Weights of a small transformer language model: MLP 320 SwiGLU, normalized queries and keys.
Each number is 500 + 40 x the weight over its row's rms, rounded and kept within 0 to 999. Layers, rows and columns count from 0. Numbers have three digits each. The size before them is the row's rms in percent of the matrix's.

# layer 7 MLP gate, 320x128, rms 0.162, rows 160-319, columns 0-63
094:472477527534499472462529477497575460435485479536516458503477507547526462477464465538492476491463424578521523499512483479506460558468483535499574595523498554574441491522494528471449590435445521
104:455496520458519431561504561420570511572496468466480565449503485478535461516536476521567463516413540503526517500459416526553536563570458517491511476468535489465419488476459486449492573501496497
105:515457513593563498486504557495498525509574457451495496493557505503542492498567496445423498562505524504471503544475519560469422531436499515518514535523503548482529463464526471490531485559489495
096:516468396536547499527454476517455540487462529472547521491468519548511465476522551497524502503546474438555484536446524471478516556574469453504477497482469535534501490513470532499551476568510543
100:565474560532528490482479429545476432523522523576583556507492530454539477501516564466456486538541532477487498444549516583448498516522520459484447489504491486498536533479604512571523508483520475
101:473514537468453455398497531476501522530518542491480490480555482475511534543486556531522475438466456504451413568511499531384568420484482474464548401515540526523534519477543538573482559460493468
103:527500516507521582497473542537605511504452461475463518512484469470535587499436534503517594484502479526502474518499413514552491465544438615453420520474458491461529560474470480548522485465502561
097:500484486555502472500428549481452536526453557540524559447528522458533458519549540470502520517530483420493481497454500485485481470596409460502500504490579561443478569514489474512510554553497483
103:526537593556460528482522453495530499562426466480594480453563457498505500507449501467482498474493503502508525518480495581494525550517455552583513497438457497483452513458473511488560527544523434
093:550452537554579470464509582492500483586440495491522467465493543485530485494405488531538546500434507566445468557494490547473493544467463481482588438507559534453468457505495538544502502451492535
095:491484378510523527539576518500456409535449443527532515492483532545468431513475504511474450535531517468531483470435562495510432530528461449482502501550446540480497475446447471552546523445500553
100:541451599489514524505449450486499451495435460463425535541519475481495465513500516427482474462518536518428550498507481553519499584490430511466533505524560516442463467483529504520492465496450538
106:506557528457577556474586479471502501472417436497580483486508474511509469527537494501459575501557388469565492502473484558505527457498439467499519450495473398508501517611471488517484494485537478
108:495549498503468499508429551433492536549503459492555526432480606505578530513458573479436550422444526508494531544437488532513463513500580516451518461514540501508492494518579545473530473517497477
100:574462493484497527458471527466571534535512462487592481479528469509503503445515557493496478521429547419507557482487527543403502514467510422557535549506509454437471517489526581485461518536437482
098:514446472476467522449478532509516496426495410574528579516503462503465446484522479426508558471477515490540509492500540541479537547498506501522490500503488525521484514474518477522525547455535541
101:446450530512515492464488505515530534449527561519512488500547456502554502479436520585491490459490549537462517466491516554521551439551422461442531485517441422483453497455575519471522507561606537
099:555494495482534505473508509450479460507563474485526497502468495426444526451423551545548375428464571563505491496512469420540506482494552533552492505547575473485525550512509418517478535526576463
096:485437557499554451489465433475505427472519543517437462494456532500461504528534455568513501475499529501495442489515496493517450502499566469522515471460499498487592475413416471476540452472521455
109:528490570537477439514489508511525483465543422510489569554480518479484474457453529441467491554551511524529501504490420511563510536516470572466594474511514499525465471458488475529563455596512589
105:525452537515459475482506496522583448524533532423484538521485445540493525500456541504511508493430444627505490560475527472485558502498461488502459528520506447488520465478482506559492547539503420
104:427498497604472575463522531395492555536466506568535542448467392468491523526477595496492508496455426524533548443373480465449533456551477518476456479472466499536457491494561518571505494490516490
094:469481563454528501544515510486491521444477468499496543512406559504513416557480591553512554469538425526474512536466514611471578498457559527493457479512535468532467530465420455482511505509475477
102:525493516498477535414508545539562493427521449498571407478465487574517492464542489484530470520448516540492541596486485540523529473537525418486433548472430515549522394473535486501518434522539522
104:509563535472479406528541617449528514507491496546463495457511604484515454549556530427537479512492511482501501479518489482459498448551422498470464530446493442530546468503454468477478514516475492
103:532430477515487528427469485500440528512440528453516480488560533491521496460561547530481475487488497519493500419526508410466437542565505534519528461484446535611525529449558575505578508520471455
099:574511568495456487420444524516534479505477423518473514497503564457611480527460528557533562570461476551508543477523587501473522481532534479456494512454482432547482491504510499419473516491516516
091:519502519431471499523500483480530453533481476486510580530544502437476441450426441533502482485523527549507439453511473435427552501583499525493463522503556488511480458520502462507489492453479593
104:540486465490469514521500541555451543520520457507516509516516518508488512449493480540496445473472509496491524438482402514512570539506542475517504468624563465516475483548519457506506484423422518
099:503549544518467500447455499469480495535518477479532531495504510492522501505564427480445498466452493441522511447514438437525477502584474536533439550537508563499558522529530507561504560540501409
100:540430572510501511459505500495490513404424461530543534503566451497501504477439524553483483485473465468460455441524526509503454519515430509418513540450493465552502413559518481455473448476509504
086:448538536466443468546445484534526438446473405555431477522516488501548458503492539553528470613488521513528523481491527530549479468485476468566541474470536553502536507495453474578536496543493457
103:449509491531543510465501553488507513487528546489476536476481468499457509494457576503488521540465495529542505516463488498487487514565444450448588499434462436460475465464548524583531543586529474
100:541508492533483498487496419501501480430492497404531563516539548511429490526551523527480461436479507401478510518479507537506579457516522546474486555413629512487544447528473492493479476496539475
101:508482494473535447505514488530538475495526459559468472546536481473494599464521423525505495489463537499415496479546603585585502517491476494519450540502507546526550482440552509489503488505498568
095:513458505505526489566548491457516533467494520567503505496489478445471495461514510544550467567539561525457541511490482484524496569492480510534483460457511495493476573452570570525447516561507549
095:445496496491495521473525521476511509603421498501504552461454533528468441477418488519465446524542429515611501490495503413557590536551411501489525491454474480566487447489442492532528502535512524
103:449507498539546470542523438451499466543545511510489466458511557451458463481495505451430462545526539520455520460427502468508522493557464517509596544512504433509492569514535604458604536543509480
099:555463486495442555454525503418521533522536500495489562502537479417485507532589495462509537543492488499488515504516454526541511517509503469457453475602508513530483580557474468502476561517560523
099:452469520538481454530524545462516507493525477430563442554588458476542535579512492500576530454458541506455540507527509551550416537526517479502471502502520448559518435528561474485506494486595534
096:495475551541544506522529536505449540541475458504440532453463502467541535520446506501508439547475487502509499545526489528462512560493446465480561470411411479561498575456490525459458546547493465
099:544509607448520488554490484478558448551518534544477464479473512516474515482540536491479533511514524452492497513461512518447513509504533540483580509584564423528529519524509560509466546558459499
108:560506550538555515526478546460513520461591478519516413502488455426463529562491540528525488551468442584432503457468503529476508495544578478596524532457526479536469513502450462474478531501551538
106:505477645494551508532506463490542458518552435527468578501540507475579521558573468525432460493502478500485453513524546549479474502499424530452448483506441524546494487512558528401459480527518473
091:498555555486553459452503499481436462546465454510515440565470471492466434469483606514526538476551454504469494442494474509513518470536479457452469472504440421471488534521470469479535522483502431
104:542512492460580445494471479498524587512474467494484457533562536494471402452466484477580427516499485527504504553509508480486473505507477527519453468525459446543552570511468435534369498508576529
099:490485441483524516509407433500492622551477448495568512529484527465556461473495489513431510501550490546493514446604462485463475501498482557454420453524597585519503483470484500545481450505543536
103:435469496525484522525535472445514466477391483535458519515580453539513528468506441563606543555510501455447534482455521500397505504537435478517434500499519441480474524579455483522503507516505485
099:509504487503488499481487513519492514455539463470509560487534508531470464544601494484591489523489493477442519505449416499551509493532560481489507501504496468506522551447430400523456484461541603
099:544512570499507486493549470520537551509456473503529523508494546504498467466451498498494516471493497587530516508520481473529451523482502551452583505556463409431425509465494549534510561507550467
099:491505517502498604506521482474484513541504424532568438514421544511499489497499451527479504461459486475467554411579512516414553560552559554512509502494426599471521489485460522506521435557557530
107:568451479570488550536524478472497472494510515493445540487474460520526500540514468518424442486532485539498476467508457543478464508503478507593478500563486547489505527496555487534494531480543499
104:547539499565469497581488453440395498487521441539513438534468503540509381547459502507501472477503476459488543490476518520513484461537514498555470549476494505489516584458450514466557513594490520
103:459441462524554475565418535496556498550496506468552500487475544467460513514526535488555458458522504482441497500494506501507517498472524455504496516500494431504514416397483500512531532495432525
106:522487518441498504501548480504519569448527503563491456467512450505537563468474443472445397478496558517472500461485429467493538520459481504501552460543490505473499539462534458514520393497466515
100:480410470510538571474513559506451593501436421499593523520611513494463449502497516487494468472542563438545535466559493485484514556556455481498518460426491440541507515498469499518470445589510494
098:555542548547590466481514568520538545470440546511508529458545460459479503505525523516506502485548478548442503501466483442487540493517514460542540534451388505493525488431480479484482471481579547
113:534438501488481450472455531436478517490510553487583531426529569535490476547502545539495514470491467497525552505454466444461532522520471495520494553496506491519448537523484559511504558513491530
095:473417501522563598504527498436499508500505512457525476488509510481521469523459522568446537566531490558506540485518548517483453471561534474481532546481545523466527476445453491595479474399436551
096:540452588486508467557532468515516552506531451459483484481507461503442486505482528530469477434507452602459512479498484449507420476461531501478551504537477521447527477501473525521459474570479482
096:479479509489501505409513549471523463458441457425533491449486477434542543484424524541527445524469491430559458480474459422416519498490504503525493540518477486536553510456489500483542554465504483
094:441610464516551525482541493499462556447435448498533431451559465482523477493518505536452483428404573442542507520505440505513561543444571477529551578472539527534478474499499580542499534476568492
097:464469485442544478560562479443530578490520414552564506472565448547486428489479500428466512518511490465477559454444508486471446574471545455585516490579514488540473488501510486521524501486519438
102:504538548474490593524483520493634607485466530485466518437462507415477528539544486509543495562498512518522537505468468536509516529524446506518528532471514459522507459499492438503466501581459465
097:526535532608499501489513502473475483499518452475439557483445470433443563455479503494453410516509504468534509468465570496480515545505490506537440488535529438550511578510443572480521499496466550
104:513417490470453524419521515550465569529531458490469473498537519462544536475481483481483436508483492508479550464542524466526499491521486463550472503562470483463494517564542557438597523511533570
096:550478452513422532578554500537526535585500529399494476461545431595491497491469453496494535491442540513528504472459480497534565501535495496543518525496499564505520411490450411498483531532501497
100:466484536519509507437498496534581547519549424572558545487568474448463495529530483491508458542548579466461514455504473464480473595477507488509457446482488422507458477524571530553534517479497517
097:561571548495472591490537536500468554438538488518522505427480449480466494463561446534487552482482486485578489485517480463475495529573539537548467484456549517564478513502453547530506484522496427
088:506457501516544539458490466476443495450466547435459490571453512582450525460506423583513503554522465475459486537496517493511473504475523418510467532572492490450413416475453559490538521429516520
092:503491524510543532511519465508486528560483538454474417544464532428465514555570535462565559473573525603446490557474434500491530530525430589466495467500515482515514515423490490496532527490593523
095:382564493449523449448532511502472544426432485485466538453512553562560506469515519494507543530502561525475488546523490480513487540472452441520526601437467522471505545516482526460606517526556488
095:518532550508509477517539482456448571519540465522557530504524525537590540450544585439441508464486449509488491501506480478553497477469616478582504510486521555431502524525409514506497504490500484
100:529451522520484473439467487499495515512511518459497524520548545421543446525489499511582521437512421444548529508453524433407550524514478483530483453489432456474476505479473528505505503573527460
107:524544560514500491525518468519471469454482470490473507506523507543530562473525515533572544512463450541508561525421530526535421501576464481464463469521451512451496549555490557510518433526480524
097:444425593551503483466450496502567507536538431561504554515544497555478487498461555419551456481498567460478507557493425462483529506469458512477437440483473600538429510485450514485520470531446517
102:507457495518487487429475419498478469470507451447540492526455504467506503494516491491469404449468537592424524482477462465473455546483465476530499549505549563456543472512513485493415494506529450
096:486489490516478535488441495513489486466430431484543469554438507525441494518493455552460537569498520451442525608401495478481559516524565458484455505533523511531513472489492521475565506516484516
102:506522511521476578478512509510479525506509533510483497489547486428550532469395449442518503551556548504500506497566450566499486513473535498593523476591470539526515648463524512478488513506587518
105:498495426474517515528477518518578531432508471525552482526487512455517528491477507508480558504443451472569416467477487555453522554511521519482528462432531507557512537485526487570528517506478584
102:526572555480471554541564493553513489466446502524505519504479530466520483586466545537504540478502456538550499463472520474416476454487541447509553482556491517569525517452510486532499534523551484
097:578500510487497441496502506474472552490508550548511462530495433466551450457542477491465481503534517444558509501539507540540517428476523504535492511486375442580493522519534424480468404504570505
097:473495495512440540494500491533483520485511420490553537488504520490559481451466552411456477537492535465490485548545467515558448521483406549523510454515557500503471466511527515488550488564451585
102:506517532473478501476543496526531476506459484532536513410541435491387513481500582518537485497471529466511544535503452515534532468457452593481496515404435487508491501479495571496534505506587515
100:510583552527524516501518475520495514478522448534452514437483505494554435494503525393494503483503465547517496469441492520513517561491542501433455454562475523534507573460533417568476531565545460
089:531466443484518436501502495468448465452463484522587543515499558483515611552539585568540466494510429497439569463516543436434491493515449489453505568519530455521431551531485527584484459442463519
099:481545556508551505489465490478518547544551524580523556472550588454468538505479494480535518449525481493478540510487486571433512523487524525450529490457504564483498468572467539535491475438539525
097:542507476448562509542430493512446509570481521486492528486428556487526464501427477479442456484597528501462500505533535462521519512574518468507448456498572465477464533454465496424499569476456554
093:478503425512496542525518533500522507534469603483470423488604489522572489502541486541448465518480531547479459576505466525508488546544437490496519545530496563568510460475508507549514486573455491
100:453527549570427527509538481477477590508477578505533536539520492510492479510488502469505471417512535536465514477587523554458497545534467538523475444472513583469448486524438560537541480521492526
096:496481505441467461438540527510558454477522474471463529546513525533475497497447472557435496517585407436537487549492457466484557484495542514533497471474517496527524553500457522491527548528518516
100:480454513460562494479488561466502538544485458496407567502535470482516539434473478546564448521552504449507468482540516505480504515501456507475479593460487389461474557531533535456484478581478511
100:476506573503540510491553519489506432563506517482520460548459561449607526491419501509493527522535475529499479492507469474539536442533477431452513489508512503557434469494468470508521542487502591
098:500569495471484483486471496460506463497470436532463540509503484435595478516475458502494497518532532425448495463502464463435536445531462483526479546444487417517482452449450496449536528577531489
095:499525514512545463443499499519522468538497481587507569465528570423490521498476458515504392451491566518474429521481420454475489474474527481440504419470500453545566542421533472495526486477493478
101:532469634454542520527507554570572497468530486511472524492496476519496468490501468548531576558459424506537482524537485518469565497470485452450499542505554492414526490515431487527517550473496501
103:468476546439538418494521503509481522498564488527510477454496483482453438510457555533484572508543391456529517448455473539464493466483514532495531492519517525499521552531479488507559541441551594
102:578544491434499522375532507515552553464590446446505480510527529502502517519513497536462476424537488530532521419457445541511494535523501548559526506508469510529482502469518442486480491458474478
102:510514494428482516471515516487493546437517565513596554518473514448545529443553506424481524518461518565496480524509451505482464491475436450506515551507478578422536501448487512545503540452492555
104:546457531455476466477484521444564481500522476500563464522470505479483487528478554446456500475472427516477555561510532531527525515534506440532499489462511508495497528471520535572511505528516473
099:479488513460511449480537532523410513435452466527550555527549476507530436530466491479435495491477490474416475599489463547456491559468547526508491469443422502553458466444538461518484419501521461
105:534454522504486496501470463506544550507517466562522494518411473448457523493506550443549540486441519564410417514566513549514545464510551476473487514470511516498469522422528499483482505556534579
097:506538506488509510462457550533496496495559502615565483497462511513505446506456478524538540501416415494502468478513468533497519513502445539524465581530501508502485563508533538485522452440501493
100:523467517468473520508551533452488426500491483441539537487497489497449538530434479453577554495453472524573502459467536563507524494495498470545470577538482473428556565447584422550415520524542485
093:500507479480474533458489567567538514558554482549530557476552566499490503512540542442459510478485488559464563555539538490414510523475435523468454485404494507503505481518430562454440520490519516
106:418510545474478487488607470462470556446453497506425544535510512496496412572440525479431522445568525485476471435521533475539511484542533471515494580489485543506560559539523536478504502511494564
105:430457502493558513456493493451527558562562531505490536501530514570473468496403494505556420553444475555513470532444480477464526507502476563511474495511503504519543543485456494499517503569512510
100:478477471459461514463559504477512479526481438452467501480549438483535511466554488448473572492505472466483474621447564477472530530474455539543519579547524490440480522510469458487483498494464458
100:524487494540418476537464509500527436429490480526549507413531526457519562480501475459510530470482457516559501537423499481503451549469530518434487580504512488491517581548530503478503488556478489
098:506497483470482426537495464449453486489564529448527479426451494488526453479578498515501523445511533432534496515459471556478510500519556542592539446555439486496531541444496578477513494489534489
101:548478534501444493493463473502516510564478495472476519517459421474448574533515544545502537448556521599432506609524522508457545560523545530493512538478468507464532544449481483512523549535503526
101:456429505540487478452496412539469515461463531447410506522530558536551528521469499523435466405509488530474560556485453479552505476519572458492464521474467549481459538437465530526542424546471484
099:531442556495546507495530511476534507487537503476493534523487520474512618495475520458499506514493507491474463551409448544474480528494487552514529559434493450561550556539505523538521464499560494
095:485466547524538539517523501481482511567485439534488415438491524487541414460493529481515483543539484552518503536571539487492486525561472479389514464472598495542549482538584551490512541509510513
108:511445598455453494432465514491464486479553487516401479461487488485477536499503497561486481587459501459496474472445538489423476513489524473478472493586482516466574523511517482517535456551532460
107:533478506505520500550501523441478507574498447570549599492545485483599533489544477526503422507458495451467465531511528559521510436547540522496541493479481397528439593442559481466518441492513511
100:469496534527513491501524484527518412484492473485518512456492478571452517507481550537615496459508474520545482556488505406457476539536464446590460515526474506535524545514534486487534543474471562
097:524489494521573499459442438543465543499556530488578563498453495498527561458545538521408520554487422472487532484496497504451487458545455513467431542495406491542545489477584543488501495412613545
100:487493546522495485550504477451479478562467513527476473522515478493505487471509474489515636484451450460552541479494490540512512487534440525467510549478503533485444459538440357469575535507498507
102:521498494493485527504503486551546567576546474472465504463493481473544465565501475429488563431507495476447579492537624523536491507422417485557434443484530466460501423505516473500499493551536522
108:527511548546561501478464536485502492523515487457491510525528546492569503462485528496507377506559562574529516537493506547459537484439529490495515540410481534480494495477497510519471475548561502
097:558515549479524489574453534488518473491540511545542521500517486478465449473510462521527526425518548583534462491546394462446475545488472520612503518473567513511519471447462489467503501479550490
112:490470503479486516486530434491521489531489447428497511452501508438521512487518520477531411482422426537501485487487558533511401472578556482469497520516461504500584528557542522521467509437532530
101:496449498565522529526528499489458538506555481436488603476415479471576529530504467558521529462454461543393484550520552525504529458465424446520559531521544500495491419536486511465550522511560515
089:431500466552492544539540551440497572488416518472510523517511639486534511420448463521523512436459531532476521438554413493534496433505499501515499511524501506509526491486482494520509461486549491
093:479456465507571519496543500528455530518540513486535549512466469556490412402495564507511435501527478480489439461508422546533487456431492458484460497467434500489531538519450472449470511401406500
100:446486500527546554511554485477455439523508528531569523420484522503508494471471492531500507478526493467478533470459468524427524405467454482558482544452480495515534473401488506544426502482501485
100:547458475446460490499449461431541509475530445417536475439544575469498536476478538507552449481432514514519445545488519497510523433563534543479463510423509528516505588516500507465526506471492510
105:544517510520453405480498491494492514531505525559503529581497481481525520514550435466485526532483422517522503475480490511499509468557431566482514466416521468505483427453434513468439483549501548
085:488463477473463558484503466494508508525478463477461505459566534490482541544460474504521451463516540531560449486506470405499517529477494522580545536449504543570526395453477555467501513528594466
096:502544470524499497421540467508482555495541518491493485490492507474578581529461568554500414487465502442458457545527472455499593457494503482481510498458456437494467516492486567522549578503548580
100:464566539487502487514512539492384546391465483514489505533485528461523453452481487537486461492462532414465489461512460485462508492504545481548510352460484458536514559513509409519549518444466498
105:487478435472484628513506460539530485568541499504520471524493495482456537413479467467488552490530411477441492508524540492508517516516540468531473537433436528483585565382590492486461509477548467
100:573468481548440490515495480586497493462514507442510492450547518441451486454521501487530522598538416434529497473510538517488492586522485532513515489529531502543555530489570498569504593429496525
104:515520498517512493473462483467486515500531506534449450479490523455480531527463474461540494500493495486497554493462479462537431538466455428447474532489473569528480532462493495488505435567462481
098:486437483516439481484491450474528456482485471482498518519530555492480437529536483451472434552451517494484472525510558531570445496548522508557507548460430472472474416406455468563495475534453441
106:490499480509478589516465496537516547562534428519546559421464494546460522555472551478411444518483502524539502545477537505433549470513496458524507508540513450448500490495448515492472559503464471
100:516417512473540450434457483554452521501501491457518532440539581555461502562456524541520538464477586510481551503445490488514505505568497473527600483539491504450560507526554543547501540522503462
099:519521554527521440463467517440549523435537524534491504546498540443478438497526497503502498427438447523442503542526476519527521444579439497558504477519545576480454558461489480504516491511576545
106:451514486541514566494518465582505403566534534538493488533462482491524425467544465501504527506519449457534492556403445517445539485523528484511503453440490531503531456510472537520439493487491502
105:497503446485565464452456496485497515564430489523462471487498529408563502562434529491391536485456543449447555466471497459464490556542501464523496604491569468533503475487506480435532490546513461
095:501477593427534512545582496411552460478511461544581517511510553509477528489468553502481481588486597493535519510506497521542436455553473511498462582407528525496534491510449453468498548474483531
095:459469487435511555481531500514488552548557541490425505488533490490491456410403508503438510466526513556530455522486505404547475470495502508500449428516519570440515420453555562515511547471481469
094:519507458480549538518532499524533508477581502521549526538511468475539483501554463474431431571488507552511535498482467501552453600509531440529493495544526430530501529550473552551492430404516432
103:570502500474516557467563510503521477520562505517554394453562538519497504467552458483456476491490505521495561529466475523494406467599489501570507425493524511510508515466455409490482487547468537
092:541532487515495497609539476613505482460516536530478518556532524531545460482444505544540492524516453559494488474534537530502510548546477468514492474504496526498532463559502419498360532511488473
103:444495482507501554500549525538503438556499501562539462446477530510524522507482439582523564539544433479514497411497489576493534530519463394515564465416538496584510460507532530529490490503549522
102:524484548424459461508495458483512462529539517505473535394526462466500475464534498510475476488535449561476534492498514422504477529500453511539510409535509436538513494477496519428485464546476548
102:505491404509519492438561525560515567492456500539443452430558487472490576446491472493555463476534519504521482487499503388489505498590479484430485508562468480530487420559508463548531494549530552
102:472505557526488453567535387505513552496456524524482556477483438567461447492496466524468498542527472493459524466464573485538437489531609482427493575433507501507528554485554515511440479565472475
094:499448513567508507478534481491506550460579522551530510501433487494483515511499505463439513522527462496465519500552555449560509487530484439496509471506483467548584487470535454562485527544497483
101:543547523530519495563444455523517468501485505505445596477494573455527456403442524546571486508459424598494544486514533478509472541485477556488490453581466480488474529498546469499490565561517478
094:528430568530453446464578487521506502425449534481551489545505533494515512413517520438452478540525529511501496449439458547478411485517566518503553532445483491482623483493480552527533517497478466
101:484469512508544535489532535567445398492493455578502508574492526536529481483523485536460397525548538486496531460440455544442510539482482458520461481453519552505576578502565475508446435525482514
095:457525620472555482476567572492508530541542488462527513490523547398527479456480520507572524513577531562501516570464488527540509500526499503503487458494543478399495527497470428514523513576618508
105:456443498492506577466517536479527527552477547492575487538494486500508546518480436499452509449541473570517507532483500555533458473456557518550475518541610451518532451500489516490474467488571486
099:497564593509532492463505528503492509523528481555447474502475451461501458550435527541524416407519442534478552510491517551465577493510501484529481541570460543509500558477485577563467434433577502
098:558471470510485523494552541486451483502461460488484511502500508481450584469463585469528510533469512491482492473575516515478482482470479548473430546502498467420460468499553537511475520550501510
095:508413480526575542512504472487549479511522527561444543548557451570526473505544512468535475497498503540557534489558536495479448541510520442527511532438507445482523436436528441474457509525558521
110:515434490524539512503539434500526519511515525492490455488495556493379559497551457493426572412436470478467541518492524494442476561488532540505529486510529483372530488509529568496522536514582517